config = dict(
    n_layer=11,
    d_model=128,
    n_head=3,
    n_kv_head=1,
    head_dim=64,
    d_mlp=384,
    vocab_size=2048,
    activation='geglu',
    norm='rmsnorm',
    norm_place='peri',
    norm_eps=1e-06,
    positions='rope',
    rope_base=10000.0,
    rope_fraction=0.5,
    qk_norm=False,
    attn_scale=0.125,
    bias='none',
    tie_embeddings=True,
    parallel_block=False,
    extras=['capped logits'],
    init='uniform',
    init_std_qkv=0.0431,
    init_std_o=0.00751,
    init_std_up=0.0431,
    init_std_down=0.00531,
    optimizer='adam_variant',
    lr=0.00184,
    lr_mult_up=0.744,
    beta1=0.95,
    beta2=0.98,
    lr_head=0.009,
    warmup_steps=278,
    schedule='cos',
    final_lr_fraction=0.03,
    batch_tokens=16384,
    seq_len=384,
    doc_mask=True,
    train_tokens=186500000,
    steps=11384,
    dataset='wikipedia_en',
)
Each number is 128 + 24 x the weight over its row's rms, rounded and kept within 0 to 255. Layers, rows and columns count from 0. The size above them is the row's rms in percent of the matrix's.

# layer 2 MLP gate, 384x128, rms 0.0811, rows 52-69, columns 0-127
size [102  88  89 106 100 101 103  99  97 107  97  96  98 105 111  89 100 107]
[[110 173 146 125 157 134 139 122 115 170 139 135 105 119 122 127 159 181 130 163 118  95 105 159 108 102 110  94 138 122  84 144 134 134 141 118 138 113  94 157 134 163 138 136 109 159  96 145 106 163 102 109 147 155  97 105 168 150 130 111 151 164 151 103 181  88 137 140 152  81 122 111 101 103 144 158 154 121  89 116 158 103 137 125 129 157 104 140 103 128  74 105 107 115 130 155 138  98 108 121 107 110 123 107 147  92 120 151 138 131  77  99 126 107 121 167 134 110 131 107 102 114 132 111 153 164  93 137]
 [159  93 128 128 152 128 137  78 128 126 109 132 110 138 172 102 127 162 147 133 158 125 184 123 137 151  98  87 115 137 133 133  93 112  96 132 134 129 145 137 138 164 163 135 141 146  94  95 102 150  85 137 150 167 135 148 104 116 138 134 146 132 107 103 156  80 165  97 112 141 159 156 112 146 128  76 159  97 132 149 147 132 115 125 140 110 129 122 152  87 106 130 153  78 175 136 107 122  90 127 114 147 113 106 146 103 115 114 104  95 128 156 118  89 109 167 176 143 146 136 156 117 158 156 147 150 125 151]
 [ 97 142 166 128 109 134 148 167 124 162 146 143 125 190 160 142 127 165 141 139 131 129 101  84  92 155 115 145 136 105 116 160 157 142 146 137 142 100 169 161 139 117 111 113 134  88 155 148 103 144  78  84  90 119 108 148 122 123 104 111 126 134 156 142 128 107 114 133 102 113 145 129 147  96 139  96 124 116 156 133  65 150  78 158 139 104 137 123 106  97 139 141 125  98 152  79 148 136 114 121 112  97 119 154 122 119 179 108  82  96 111 102  99 127 150 120 137 125  97 147 130 135 112 165 141  96 117 124]
 [109 113 171 124 160 112 149 146 139 166  75 113 124  95 136 136 122 145 151 134 121 145 148  96 115 118 131 124 158 119 128 139 135 127 128 138 141 117 145 152 132 181  94  81 126 112 149 118 128 140 125 116 106 136 106 123 132 118 118  95 131 137 134 106 111 159 163 106 123 117 140 151 121 158 157 124 150 109 114 178 163 133 163 177 114 149 145 123 130  63 150 104 204  94 109 174 159 115 124 117 126 123 126 125 132 125 137  78 141 130 163 154  65 146 118 135 125 144 120 125 128 149  56 138 117 137 130  92]
 [158 148  91 106 119 147 125 167 127  88 150 121 127  95 116  77 103 121 141 143 112 138 126 126  53 113 133 120 128 104 164 137 124 181 143 146 118 116 146 156 135 137 124 134 181 165 178 105 101 133 129 149  87 140 143 142 114 124 102 128 103 126 141 140 133 141 115 107  96 116  92 133 114 123 108 145 118  88 161  93 132  88 127 109  81 132 114 111 145 136 111 160 114  93  95 107  86  97 101  80 153 149 116 162 146 126 143 120 142 111 130 148 117 159 130 149 115 119 125  93 146 113 106  90 134  89 167 117]
 [112  91 120  69  98  99 108 126 104 150 161 155  98 109 122 105 112 147 125 139 121 110 118 121 148 140 109 155 114 166 138  99 195  94 148 191 129 125 143 110 139 142 169 105 135 128 120 115  85 117 118 135 146 154  89  57 140  90 124  92 133 143 128 126 104 105 117 149 127 109 152 119 158 134 150 107 167 161 118 145 147 160 176  97 153 108 128 148  99 119 114 122 112 102 143 121 126 115 166 113  81 126 103 150 171 132 118  95 117 133 135 128 137 108 160 150 131 127 140 115 154 149 116 127 141 137 112 167]
 [ 45 154 120  53 117 128 133 111 137 163 158 148 124 115  83 133 103 151 124 124 177 137 120 163 105 125 130 187 127 157 123 139 122 147 156 141 134 127 128 142 135  46 110 100 167 137 167 113 103 135 130 133 104 115 127  93 115  99 135 165 117 131 122 132 140 103 123 139 143 111 154  99 157 116  90 114 143 117 127 122 116 132 117 120 129 109 147 172 141  96 103 127 168 165 165 131 120 118 145 160 105 163 108 127 140 135 140 117 129 147 148 161 138 163 137 128 140 136 152 134 119 176 116 107 123 115 139 105]
 [151  95 127  80 137  85 158 123 151 146 159 154 134 128 144 108 104 126 135 135 149 179 104 124 148 119 104 150 162 150 129 144 110 118 112 150 133  92 178  97 127 108 145 113 131 105 148 116 108  96  91 140 152 107  78 111 141 115 121 127  98 117 135 164 128 101 119 172 170 139 137 121 144 133 146  88 176 118 147 179 165 167 124 117  94 133 168 142 112 116 108 151 170 152 130 126 154 111 157 130 130 148 136 149 143  98 128 173 140  98 115 122 114 132 123  97 152  85  98 169 148 131 123 117 111 112 103 168]
 [148 103 120 138 128 127 150 162 107 127 128 127 156 127 153 105 121  83 107 107 178 133 121 126  87 139 109  79 153 127 147 105 135 143 152 153  93 110 167 107 126 110 146 124 111 128 156 154 123 101 117 136 131 179 120 106 172 129 117 127 115 136 131 125 149  88 107 156  76  92 127 132 147 150 145 141 189  97 100 140 156 169 130 142  72 137 154 135 128 121 140 148 129 147  87 136 121 117  83  81 107 113 142 115 123 121 175 148  99 148  82  91  90 172 156 143 135 146 146 109 134 145 125 132 151 113 125 129]
 [ 97 162 167 115 101 152  96 146 144 142 146 120  96 160  98 124 132 122 122 183 121 130 126 132 105 129  80 117 127  45 101 175 147 147 107 124 128 132 171 145  71 131 127 139 110 125 147 112 104 141 107  97 159 111 139  84 162 128 115  94 140 158 170 143 146 107 161 135 134 111 124 106 106 142 129 118 133 160 117 149 143  88 180 130 103 140  88 115 152 134  97 168 170 161 126 157 127 139 153 153 148 122 156 117 134 140 124 155 127 133 147 121 107 146 111 134 126 136 167 152 122 143 169 128 108 132 138 142]
 [ 55 115 134 159 143 133  92 104  39 164 131 149 154 154 150  99 145 156 117 136 140 131 131 111 113 100 108 167 122 120 150  95 134 153 112 118 139  87 181 110  81 138  94 144 139  95 130 137 141 150 161 106 154 162 164 122 133 131  71 147  92 123 121 109 118  92 128 120 147 113 132 149 145 144 115 131 114 123 128 107 103  91 102 114 107 100 117 110 130 124 117 111 120 138 173 143 123 161 128 146 130 119 112 121 128 129  96 101  68 167 137 101 121 118 134 142 140 120 143 161 103 116 112 115 110 102 119 124]
 [132 158 136 145 132 157 173 164 114 138 130 126  94 117 105 125 127 121 114 111 107 123 129 171 144 140  73 144 132  90 116 199 101  79 136 115 130 151 181 169 158 102 149 137 127 118 130 117 124 135  70 136 123 106 185 139 158 134 100 119 118 120  83 102 141 128 155 125  73 144 113 108 165 111 115 121 111 134 119 133 132 105 118 158 114 132 108  87 120 127 121 129 178 158 156 152 151 153 115 110  90 148 129 134 132 133 148 147 120 159 135 136  99 136 106 133 105 122 130 112  84 176 126 141 130 148 171 131]
 [117 115 104 121 126 124 110  96 131 127 127 140 125  96 131 103 128 138 122 114 133 101 116 146 107 116 162 104 127 140 118 196 118 124 112 136 177  94  96  55 117 172 128  93  95 148 117 148 150 161 108 119 150  79  91 137 152  80 136 131 154 141 123 171 127 140 106 146 160 107 135 113 106 128 136 109 137 153 104 134 175 110 116 123 117 142 130 144 126 114 162 119 107 107 135 149 151 136 185 113 135 102 126 125 144 137 125 132 116 152 161 115 139 126 158 129 168 128 119  65 153  90 104  75 144 109 167 156]
 [126 158 144 118 107 176 158 150 154 113 129 124 161 136 161  90 127 136  88 180 161 117 114 134  79 111 129 104 135  89 137 152 117 138 116 152 163 106 156 170  98 124 134 144 139 182 117 132 140 143 146 162 180 131 150  64 126 139  97 142 139 154 125 148 149 152  66 158 120 118 112  98 145 115 129 139 149 113 121 129 152 101 144 110 102 141 101 113 135 136  84 121 109 107 157 119 100 161 108 127 147 162 166 146 163 155 111 141 121 100 122 102 114 105 137  88 124 138 146 116  95 128 118 108 123 102 105 122]
 [138 135 127 122 116  97 122 125 111 114  74 117 149 144 121 162 149 136 135 109 169 120 180 163 137 158 136  94  99 148  95 165 122 118 169 133  72 109 128 151 173  85 133  99  76 143 136 129 166 115 131 126 128 117 151 119 179 146 148 136 174 170 145 129 131 113 121 127 120 156 164 130 138 175 105 121 109  73 122 128 114 138 136 121 107 135 105 181 154 151 115 129 154 103 162 112 137 153 112 125  93 125 101 129 133  76 108 108  91 155 110 128 114 149 162 143 133 127 150 122 103 134 138 115 140 161 132 147]
 [171 160 126 133 134 150 110 153  96 144 170 149 100 146 182 128 152 139 157 140 112  62 137 142 135 153  89 111 138 133 116 134 135 113 143 144 102 164 114 149 144 114 100 125 117 142 110 128 109 114  91 160 125 114 101 140 129 142 119 143  96 134 122 136  99 122 165 148 140 119 129  82  78 116 115 135 138  97 138 113 150 103 138 139 155 126 123 117  51 132 156 106 170 112 182 148 183 144 100 151 135 118 139 135 121 140 161 131 121 138 133 135 122 129 165 148  92 120 108  57 145 138 139 132 111 105 135 161]
 [141 118 149 137 151 140 183 119 134 135 136 143 138  82 173  90 120 153 125 134 102 132 173 120 110 147 119  99 127 109 114 152 138 172 104 154  94 113 108 149 125  68 105 119 131 115 114 132  87 129 149 131 153 128 131 117 183 116 161 139 104 152 106 114 112  89 144 153 140 146 127 115  85 128 167 111 154 137 156 147  93 131 106 164 100  89 156 110 139 113 118 159 137 137 121 122 118  98 113 135 111 127 157 113 158 150 158 138 173 159 105 113 161 115 173  97 168 161 140 149 157 141 137 135 184 116 121 131]
 [101 143 127 116 141 136 101 173 108 121 180 122 167 134 145  79  78 174 121 161 162  91  98 144 117 117 110 124 129 153  94 101 105 105 121 139 160 138 140 151 126 138 125 113  96 136 153 168 134 134 110 161  79 138 149  98 121 162 148 155 102 168 153 144 123 128  96  91 115 100 139 132 132 107  85 129 131 139  65 114 151 106 126  98 119 126 121 125 165 132 147 126 143 131 142  79 106 133 121  84 111 105 168 151 134 151 156 153 120 106 117 110 109 116 106 103 129 117  95  78 121 133 116 140 145  99 130 139]]
# layer 2 MLP up, 384x128, rms 0.085, rows 52-69, columns 0-127
size [103  92  89 100  93 106 101 103 100 119 103  96  89  97 105  94 106  95]
[[112 114 182 164  99 113 109 155 144 124 154 141  96 138 122 144 167 153 137 145 128  93 144 148 124 112 171 122 154 138 139 139 149 156 112 114 163 167 118 160 125 174 132 140 115 125  76 107 127 120 169 110 128 151 144  79 127  86 117 125 144 114  88 151 123  91 142 115 128 121 101 149 116 114  89 116 154 155 106 121 164 121 124  70 143 142  93  75 130 160 119 104 128  99 160  95  69 103 109  99  95 127 162 138 121 120 157  92 155 120  99 123 162 112 106 144 126 128 123 114 110 141 136 120 134 124 136 139]
 [ 86 150 179 135 127 148 110 146  97 153 120 157 118 159  92 134 125 125 188 111 134 178 143 133 131 153 107 136 106  91 173 104 123 115 134 128 106 109 142 121 159 119 126 123 105 131  91  93 150 134 207  77 116 142 115 109 150 103 133  94 136 152 166 105 155 117 128 136 172 160 136 104 114 132 124 117 125 130 132 141 154 145 136 116  93 118 110 147 126 119  96 157 132 135 158 132 166 155 177 146 111 113 137 161 120  91 108 119 131 131  83 116 103 159 123  89 135  96 144 131  93 167 109 132 144 112 129 138]
 [165 103 160 149 107 136 148 140 110 116 113 123 117 142 103 117 138 142 179 109 130 131 117 137 102 118 173 103 155 173 137 126 139  92 120 125 139 102 112 120 124 126 144 122 125 133 147 152 129  87 144  97 103 117  75 170  72 111 113 106  90  97 138 156  89 141 142 102 178  83 139 163 141 134 156 148  98 132 176 137 141 108 105 111 127 127 116 115 100 101 113 142 135 172 138 127 122 142 103 115 147  99 140 125 102  97 175 104 134  74 109 130 128 120 104 109 139 133  85 117 181  94 144 118 117 122 128 165]
 [129 150  91 113 152 159 157  87 142 116 138 164 136 138  75 131 126  99 121  95 139 173 104 129 169 120 113 189  90 147 162  73 114 137 125 147 107 109 136  99 176 118 146 137 143 120 123 161 139 135  91 115 102 127 121 119 139 127 125 138 100  90 129 137 104 125 134 147 164 180 142 129 131 174 127  94  97 157 127 108 135 148 134 121 114 119 141 168 129 126 114 103 132 133 121  90 116 164 153 155 118 142 118  95 133 102 130 146 135 149 173 178 124 108 150 138 164 139 137 126  80 128 117  85 173 133 115 121]
 [ 99 140 165 105 119 137 135 138 107 121 105 141 159 195 126 119  82 118 121 108 137 141 125 104 139 150 124 100 150 177 146 120 101 156 135 159  95 162 156 115 190 109 148 135 111 118 131  99 148 133  70 123  86 123 142 136 107 129 131 139 153 132 156 110 142 134 130 114 106 121 165 141 147 114 138  90 141 158 164 135  90 135  82 136 119 101 149  84 115  77 101 134 116 129 147 157 128 159 179 110 140 114 127 156  89 116 124 133 130 127 116 105 141 135 171 134 108 125 129 158  95  90 177 135 132 131 133  90]
 [153  99  79 122 158  91  76  49 142  97 126 113 144 124 154 145  95 126 148 124 107 112  83 156 139 128 158 148 116 145 128 152 158 131 164 115 168 137 107  90 135 121 167 116 131 137 123 159 133 138 131 158 141 138 110 137 139 134 132 109 150 115 157 168 101 155 132 128  98  96 141 158 149  87 169 156 163 154 149 112 152 186 142  92 143 110 164 130 118 125 137 119  76 152 122  96 113 141 155 132 155 142 141 143 146 129 114 132  98  88 167  95 148 124 120 114 142 136 144 117 118 119 125 112 143 138 108 146]
 [108 111  99 103 131 132 119 104 171 146 149  84 112 132 119 110 128 143 153 136 164 156 114 146 121 117 138 139 155 117 100 157 123 174 131  96 113 166 128 109 106  87 115 104 137 178 159  84 155 164 148 139 105 130 113 175 126 131 128 149 116 116  96 103 129 152 147 117 130 185 152 125 133  80 114 133 108 123 127 128 108 136  97 127 111 134 122 123 190 140  97 169 119 161 159 130 120 125 135 150 137 143 133 135 153 160 164 151  96 124 140 156 132 178  88 138 126 168 151  98 133 124 137 136 124  93 162  70]
 [108 169 129 126  73 175 105 139 158 163 114 175  81 134 127 104 152 124 125  80 139 111 180 135 121 165 140 120 102 147 113  96 142 153 146 124 143 143 125 186 183 117 143 143 116 134 143 106 146 116 141  86 123 145 153 112 136 154 125 132 185 163 111  83 155 117 114 127 114 127 148  70 139 142 127 147 123 166 151 111 114 114 150  95 154 104  77 156 141 143  81  96 154 130 146 118 131 129 121 158 137 104 126 139 117 125 101 110 120 160  99 148 128 125 130 143 118 138 146 104 125 157 128 147 132 156 134 133]
 [100 180 123 130 134 160 129 116  92 141 194 132 132 128 131 143  97 128  98 155 132 113 140 124 126 132  88 118 129  93 144 128 112 148 133 142 154 124 116 144 134 104 145 158 148 138 159 154 119 162  69 111 164  65 146 114 106 136 162 122 130 128 164 145 128 116 128  93 151  97 144 125 165 136 172 107 136 133  84 180 112 113 155 134 146  89 117 119 104 128 107 115 144 129 136 100 132 147 136 174 127 154  76  91 174 109 135 147 155 153 154 124 136 154  79 110 105  92 126 136 157 112 123 117 104 139 116 124]
 [153 114 120 150 131 124 124 154 141 109 117 125 149 115 122  72 126 121 107 172 126 119 136 130 108 134 126 117 107 159 119 144 144 154 122 129 129 133 114 152 118 131 170 161 110 125 125 126 110 133 123  70  98  80 131 141 140 109  71  75 141 132 161 158 140 107 145 115 148 122  71  89 158  89 162 123 111 167 111 118 119 121 144  96 141 151  86 109 131 106 131 174 114 124 145 137 113 131 115 122 135 107 108 118  57 157 148 123 150 135 133 167 164  92 140 155 148 118 159 140 115 122 165 139  91  97 160 173]
 [105 126 122 172 148 181 106 160  96 115 140 104 135 153 134 109 138 145 128 159 128 119 138  98 120  63 117 110 153 193 105 135 114 130  88 137 138 149 153 133 124 142 122 138 161 119 141 144 119 156 117 162 114 133 165 141  92 155  99 158 141 109  87 134 117 150 127 121 147 127 135 158 177 116  93 170 121  92 140 113 127 127 110 125  96 160 129 132 162 115 147 145 104 144 139 125 144 187 122 115 139 124 122 168 148 135 108 103 107 118  94 113 158 131 108 142 129 191 122 131 134  93 127  99 129 135 196 130]
 [137 133 144  94 126 151 126  80 151 137 131 147 119 179 152 112 104 138 149 121 149  98 137 108 120 110 139 150 114 105 123  71 151 125 111 163 151 152 115  93 109 151  72 105 137  98 131 131 127 128 117 117 133 164  83  89 146  93 193 165 112 150 180 136 175 111  95 171 144 114 165 126 131 114 150 134 158 114 171 105 156 120 154 102 111 100 146 133 107 156 130 147 116  82 145 109 143 110 125 133 108 128 155 141 146 124 133 136 123 105 100  76 130 137 121 156 130 101 131 158 112 122 136 119 115 113  86 124]
 [150 111 124 164 109 115 160 141 135 145 125  77 145 156 121 108 161  97 106 125 103 143 142 106 116 107  99  96 105 139 120 135 161 103 122  86 138 179 140 110 122 119 151 114 107  91 143 139 151 147 122  83  86 116 147 144 133 131  71 122 170 131 107 139 102 124 118 157 137 115 160 142 123 119 135  92  69 128 115 134  80 144 128 125 140  98 122  81 125 149 135  90 151 155  87 111 128 140  92 106 159  68 182 113  76 139 163 130 120 137 144 140 128 145 147 115  94 142 128 146 159 134 143 136 113 134 121 133]
 [164 124 125 132 107 147 152 162 127 158 106 109 158 143  96 142  88 160 135 161 110  96 112 115 157 141 102 127  93 120 139 111 146 112 157 116 127 111  91 147 122 151 141 169 166 126 141 166  92 126 146 117  92 151  84 133 118 164 125 121 163 120 103 155 126 124 106 146 135 114 110 110 177 104 120 130 165 125 133 171 140 108 123 137 154 170  91 125 127 158 110 125  78 123 161 145 135 149 137 132 133 103 167 168  80 105 113 161 153 136 101 111 157 114  80 150 115  98 125  97 125 126 175 109  88 141 119 124]
 [124 120 106 115 122 174  99 143 107 117 129 120 143 113 129  94 138  81 108 188 119 108 116 113 123 141 128 169 129  83 144  35 167 129 114 148 165  66 135 132  87 162 136 124 129 116 130 111 108 130 109 134 204 118 118 145 126 100 154 107 100 116 158 100 133 124 141 144 132 130 117 125 147 112 122 128 161 159 158 121 120 140 131 126 150 108 135 148  93  94  87 104 134 182  94 118 123 127 154 156 129 139 143  97 154 124 139 125 103 124 104 122 117 107  95 106  88 128 150 107 108 148 120 134 125 124 133 132]
 [117 115 115 150 117 137  97 157  73 128 175 107 184 114 171 109 139 142 115 152  83 108 147  77 116  92 164  98 134  97 104 153 118 133 140 156 146 133 108 137 145  99  92 151 157 118 129 109 107 155 176 141 149 132 177 153 123 131 160 130  93 127 143 141 113 139 110  87 123  96 131 132 104  89 110 153 100 156 151 124 127 155 107 138 117 149 125 113 113 107 150 147 135 141 167 142 113  96 134 122 127 117 134 108 114 176 147 120 159 105 125 140 137  83 150  94 117 172 120 122 118 122 145 104 133  93 172 156]
 [125 103 134 114 168 131 130 110 110  97 180 140 152  79 163 114  99 121  97 170 108 150 144 150  90 136 153  65 133 127 104 125 145 142 114 155 120 120 123  88  95  96 128  85 151 133 141 135  92 147 175 166 170 116 118 143 124 114 114 131 134 114 146 146 149 131 117 141 122 156  84 113 105 112 151 133 136 165 123 130 113  92 100 191 124 137 147 122 151 130 121 156 126 124 109 147 132  97 123 102 136 142 140 127 146 130 153 151 145 132 105 103 176 115 154  98 134 151 150 157 144 154 150  96 183  90 144 113]
 [151 146 164 100 160 116  60 154 146 129 125 108 147 129 135 140 127 125 129 155 164 158 105 148 142 188 117 135 143 101 119 149 135 123 149  93 110 138 157 124 144 192 143 134 123 102 143 143 125 140 141 116 144 141 133 139 125 143 130  83  95  79 153 104 148 116 129 149  84 116 166 132  84 122 150 125 153 148  66 136 104 127  95 150 117 160  97 119 159 117  58 110 173 110 172 136 114 109 120 144 138 134 153 113 133 130 105 115 127 121 153 134 125 119 131 128  98 110 154 142 180 115 139 133 103 123 156 107]]
# layer 2 MLP down (transposed), 384x128, rms 0.1, rows 52-69, columns 0-127
size [100  98  88 103  94 106 106 104 103 117 102  96  94  95 108  97  95 101]
[[123  94 123 130 102 134 146 120  94  84 134 163 147 116 145 144  99 113 146  77 127 117 168  75 132 118 122 133  84 138 133 136 121 121 116 152 112 133 100 145 166 112 142 113 108 125 184 103 134 109 142 132 101 154 163 137 103  89 103 144 148 101 106 118 106 118 141  83 119 157 132 133 155 130  94 138 119  95 164 134 128 140  97 153 126 117 144 123 159 136 188 147 154 152 166 107 121 141 107 159 142 130 122  83  98 139 138  78 130 154 124 139 114 126 123  70 157 144 139 161 121 116 112 166 158 121 182 122]
 [135 153 139 121 179 112 161  72 121 139 106 138 107 133 159 140 133 146 171  99 140 152 159 144 162 151  67 106 125 137 148 137  90 103 117 117 117 132 126 159 127 147 150 147 152 166  71 107 125 158 114 124 137 151 100 140 120 117 144 150 151 124 134 103 136 117 134 120 112 129 163 158 117 140 110  90 158 117 128 172 162 139 113 138 149 136 127 123 145  81 106 123 139  79 207 114 101 102 123 123  96 104 137 109 118 116 107  92 113  79 134 168 155  86  96 122 138 136 112 152 131 117 137 134 139 140 121 149]
 [140 118  92 131 151 115 107  68 124  95 106 121 131 104  95 150 119  80 143 111 153 120 146 201 153 119 158 103 118 136 132  84  74 122 109 115 110 106 104 141 137 128 122 136 125 176 116 122 142 124 134 105 125 108 122 144 112 112 130 123 141 129  82 118 114 144 121 135 169 137 122 131 133 169 163 151 135 180 112 154 191  85 144 105 127 180 113 137 153 122 136 117 134 160  85 154 130 123 134 108 134 172 134 136 137  98 106 135 158 133 144 168 128 143  86 145 123 156 119 128 139 111 138 111  95 155 172 134]
 [124 138 141 130 149 120 145 151 130 132  73  85 119  97 145 171  79 147 139 129 138 147 176  91  97 126 115 112 170 117 137 159 108 154 134 114 121 152 109 133  85 143 105 127 120 103 148  93 143 148 161 145 146  96 137 140 102 115 135 103 154 146 140 123 145 139 174 105 145 132 117 140 143 115 112 121 139 117 148 131 107 192 168 188  99 153 132 119 123 104 138 130 155 106  95 147 129 127 130 124 167 115  75  95 130 128 123 132 151 128 137 134  50 107 147 126 139 121 156 105 107 127  83 157 130 140 117  92]
 [160 139 108 150 120 112 115 100 134 111 144 117  99  68 113 120 126 122 153 138 112 119 165 157 105 106 116 149  74  96 117 129 126 104 150 100 175  87  93 119  84 147 120 153 133 143 136 137 128 137 186 111 145 122 129 127 125 128 115  87  81 144  96 134 139 150 116 156 118 137 148 143 104 128 134 170 117 138  87 131 166  94 171 114 106 161 124 162 119 161 136 120 120 153 115 103 155 117 105 134 118 180 149 152 151 113 137 119 137 138 152 178 116 130  80 141 122 155 131 130 161 164  77 109  96 137 124 118]
 [140 119 120 163 112 133 114 118 166 153 108  77 149 117 119 128 128 148 117 148 124 103 131 121 127  99  97  79 134  96  83 157  56 143 119  81 120 131 126 142 124 125 100 160 127 116 136 148 168 168 147 112 140  77 180 176 141  97 147 145 127 130 165 114 141 150 150 121 138 146  94 127 130  90 151 132  71 110 119 102 156 108  87 150 127 152 125 122 133 110 112 120 105 140 114  97 123 136  97 137 165 110 131 138 108 109 145 164 122 124 126 135 137 165  96 115 143 124 123 176  76 106 118 112 131 114 131  94]
 [165 134 122 145 123 119 129 109 161 113 126 102 108 157 183 122 102 152  91 202 127  90 120 119  93 108  98  88  99 106 121 126 117 142 108 126 154 130 110 158 133 136 157 133 125 125 124 158 105 140 125 116 138 123 152  70 159 169 117  91 137 111 147 160 106 137 136 116 142 100 151 154 135 126  95 142 110 165 131 135 160 137 130 146 105 115 109 136 133 134 150 143 105 100 138 131 151 144  96 122 152 100 168 126 159 155 168 140 105 132  87  74 157 110  83 154 122 128 100 140 150  82 162 102 142 128 136  93]
 [146 126  99  74 123 115 136 121 162 147 144 149 140 163 130 117  99 111 163 108 147 165 117 133 159 132  91 161 126 111 128 124 113 131 128 154 145  96 185 114 167 115 151  90 131 129 143 111  98  87 139 123 133 116 115 134 117 107 142 119 129 115 144 137 146  96 138 156 129 183 157 129 154 143 153 105 165 136 134 159 160 168 139  90  92 124 141 132 115 109 114  98 168 152 129 121 192 110 130 137 132 148 118 138 118  92 155 172 132  68 125 123 119 102 131 111 151  70 124 144 142 110  83 104 116 123 162 148]
 [124 101 130 164 118 129 111 156  79 124 141  95 149 144 150 128 128 127 160 170  99 106 145 150  82 155 168 119  99 121 123 145 124 137 155  94 147 140 142 125 138  96 154 129 122 120 157 143 142 130 129 112 141 201 135 137 180 129 146 145 144 132 129 133 153 154 105 147 126  99 164 118 151 134 165 113 151 163 113 118 151 178 145 130 110 202 169 139 110 132 112 131 133 145 107 133 115 136 124 104 130 155 114 142 143 109 147 150 127 154 169  97  86 135 148 136 121 144 148 104 127 102 165  99 134 158  60 128]
 [143  89 117 107 165 125 138  94 112  98 164 170 151 114 121 118 130 114 137  98 114 167  98 128 143 112 124 143 144 173 113 144 118 135 150 180 137 192  93 157 151 139 147 124 121 111 122 164 145 149 166 142  95 105 106 131 102 117 106  89 121 110 109 149 111 109 119 126 113 138 151 117 163  96 139 126 129 150 103 101 118 148 104 123 138 121 157 121 112 110 155 101  91 123 102 139 132 116 154 106  93 119  83 100 111 138 154 123 184 109 156 111 167  92 165 105 174 133 113 122 109  79 100 141 151 128 153 106]
 [169 123 112 116 124 130 156 149 201  96 128  89 110 109 116 124 100  93 123 132 106 132 122 155 135 152 145  86 143 146 107 158 101 109 154 139 114 123  68 150 177 124 158 113 138 146  99 134 111 114  94 141  71 100 103 126 171 158 160 121 155 102 154 140 153 145 129 136 139 113 130  94 100 125 183 128 142 127 121 167 158 157 144 145 136 167 126 134 120 136 175 126 150 146  83 116 147 119 111 102 121 147 153 154 142 122 138 144 169  86 129 130 111 139 102 112 120 115  99  85 145 120 143 134 138 142 133 150]
 [137 135 150 101 174 149 145 149  99  89 125 125 121 116 104 153 171 132 123 177  97  92  89 135 126 145  75 149 130  71 142 160 126 132 108 105 114 140 150 124 129  76 121 107 174  88 155 145 143 117  62 148 116 137 103 145 140 130 117 126 123 131 134 104 144 115 106 152 101 174 130 113 163 126 153 110 115 137 124 116 110  97 103 156 109 112 125  90 134 113 109 127 158 107 138 133 129 134 129 119  84 103 119 105 165 125 154 111 121 138 106  63 127 146  93 122 121 153 134 144  96 145 173 137 154 143 134  96]
 [101 155 131 110 105 164  62 124 112 100 142 152 137 117 127 115 101 126 136 117 141 103 110 162 142 182 134 160 145 116 110 106 103 163 156 169 128  91  91 127 139 106 148 119 171 162 118 112 128 125 113 156 165 118 103 117 135 168 166 110 109 107 139 148 150 146 122  81 109 125 125 131 122 111 123 166 171 126 143 147 168 146 139 139 119 155 118 165 118  96 111 165  99 108 186 150 130 120 161 157 132 174  91 144 144  97  85 112 133 132 125 105 130 121 113 147 152 109 141 101 101 107 138 134 159 150 149 136]
 [135 161 132 141 149 110  84 100 107  94 135 173 129  97 155  99 158  89 121 107 172 151 133 134  79  99 124 112 135 158 133 125 136 149 119 138 115 152 135 119 132 123 148  68  96 115 111 131 154 142 128 125 160 103 151 114 135 100 136 120 121 123 132 114 122 110 164 117 120 125 157 164  72 132 143 136  56 127 130 108 137 148 115 105 124 131 158 114 156  87 116 148 158 130  99 136 132 104 117 122 103 165  91 105 161 157 153 122 128 131 123 151 130 159 151 102 135 186 138 168 158 108  93 121 185 120 139 125]
 [143 125  91 146 140 137 104 116 120 108  98 133 172 104 104 117 135  96  90 139 183 116 147 166 148 112 138 111 109 118 130  95 128 126 152 138 114  80 141 166 172 110 139 115  85 156  81 122 143 123 126 119 155  98 126 113 135 122 156 111 132 155 176 103 130 124 117 153 141 141 169 133 113 145 127 119 163  92 112 136 106 112 137 117 124  68  98 158 134  95 126 151 125 174 151  78 109  88 109 117 101 119 127 107 149 136 148 113 116 139 130 132 111 107 170 122 117 163 173  99  79 141 175 110 132 126 147 142]
 [128  72 125 121 121 137 159 116 144 117 102 119 190 121 103 140 123 118  96 119 132 170 133 131 124 109 145 158  90 116 149 116 126 162 139 106 118 113 114 114  85 123 135 142 185 106 133  97 139 124 169  84 101 139 140 107 117 110 149 144 166 128 153 132 165 121 117 128 111 174 141 164 161 134 144 122 107 134 117 121 119 137 131 135 118 149 137 140 181 129 108 153  65 131 127 142  78 112 195 102 152 138 128 124 123 128 106 111 123 102 163 131 124 106  95  96 194 133 124 183 124 121 109 114 145 128 119 114]
 [112 132 106 148 135 103  62 139 120 100 113 130 129 177  73 115 123 119 125 135 148 117  93 118 126 118 138 146 125 134 130 120  98  91 123 114 146 171 121 109 148 175 141 165 114 124 152 134 138 147 110 145 122  94 102 141  88 119  86 108 133 124 143 133 151 157 122  76 115  80 111 149 155 117  73 139  98 115  91  94 154 101 140  99 140 152  94 136 116 139 139 125 130 114 150 128 122 159 114 141 130 142  88 128 126 101 120 120  80  83 118 162  90 115 100 150 121  94 136  89  91 136  99 124  84 123 152 108]
 [126 111 119 162 100 120 172 115 124  94 142 166 124 138  90 106 120 161 101  99 116 117 145  83 109  56 139 108  83 166 125  96 124 145 156 191 110 125 116 138 146 132 122  95 110 174 111 114 146 110 108 141  86 103 153 127 144 159 118 133 124 162 142 147 157 161 161 107 157  98  89 145 129 118  76 122  99 123 150 115 169 108 125 132 121 139 134 147 111 135 182 126  89 128  91 117 155 149 130 101 120 123 132 155 140 139 164 138 111 143  93 108 125 117 122  91 132 131 136 110 106 132  99 121 126 125 105 144]]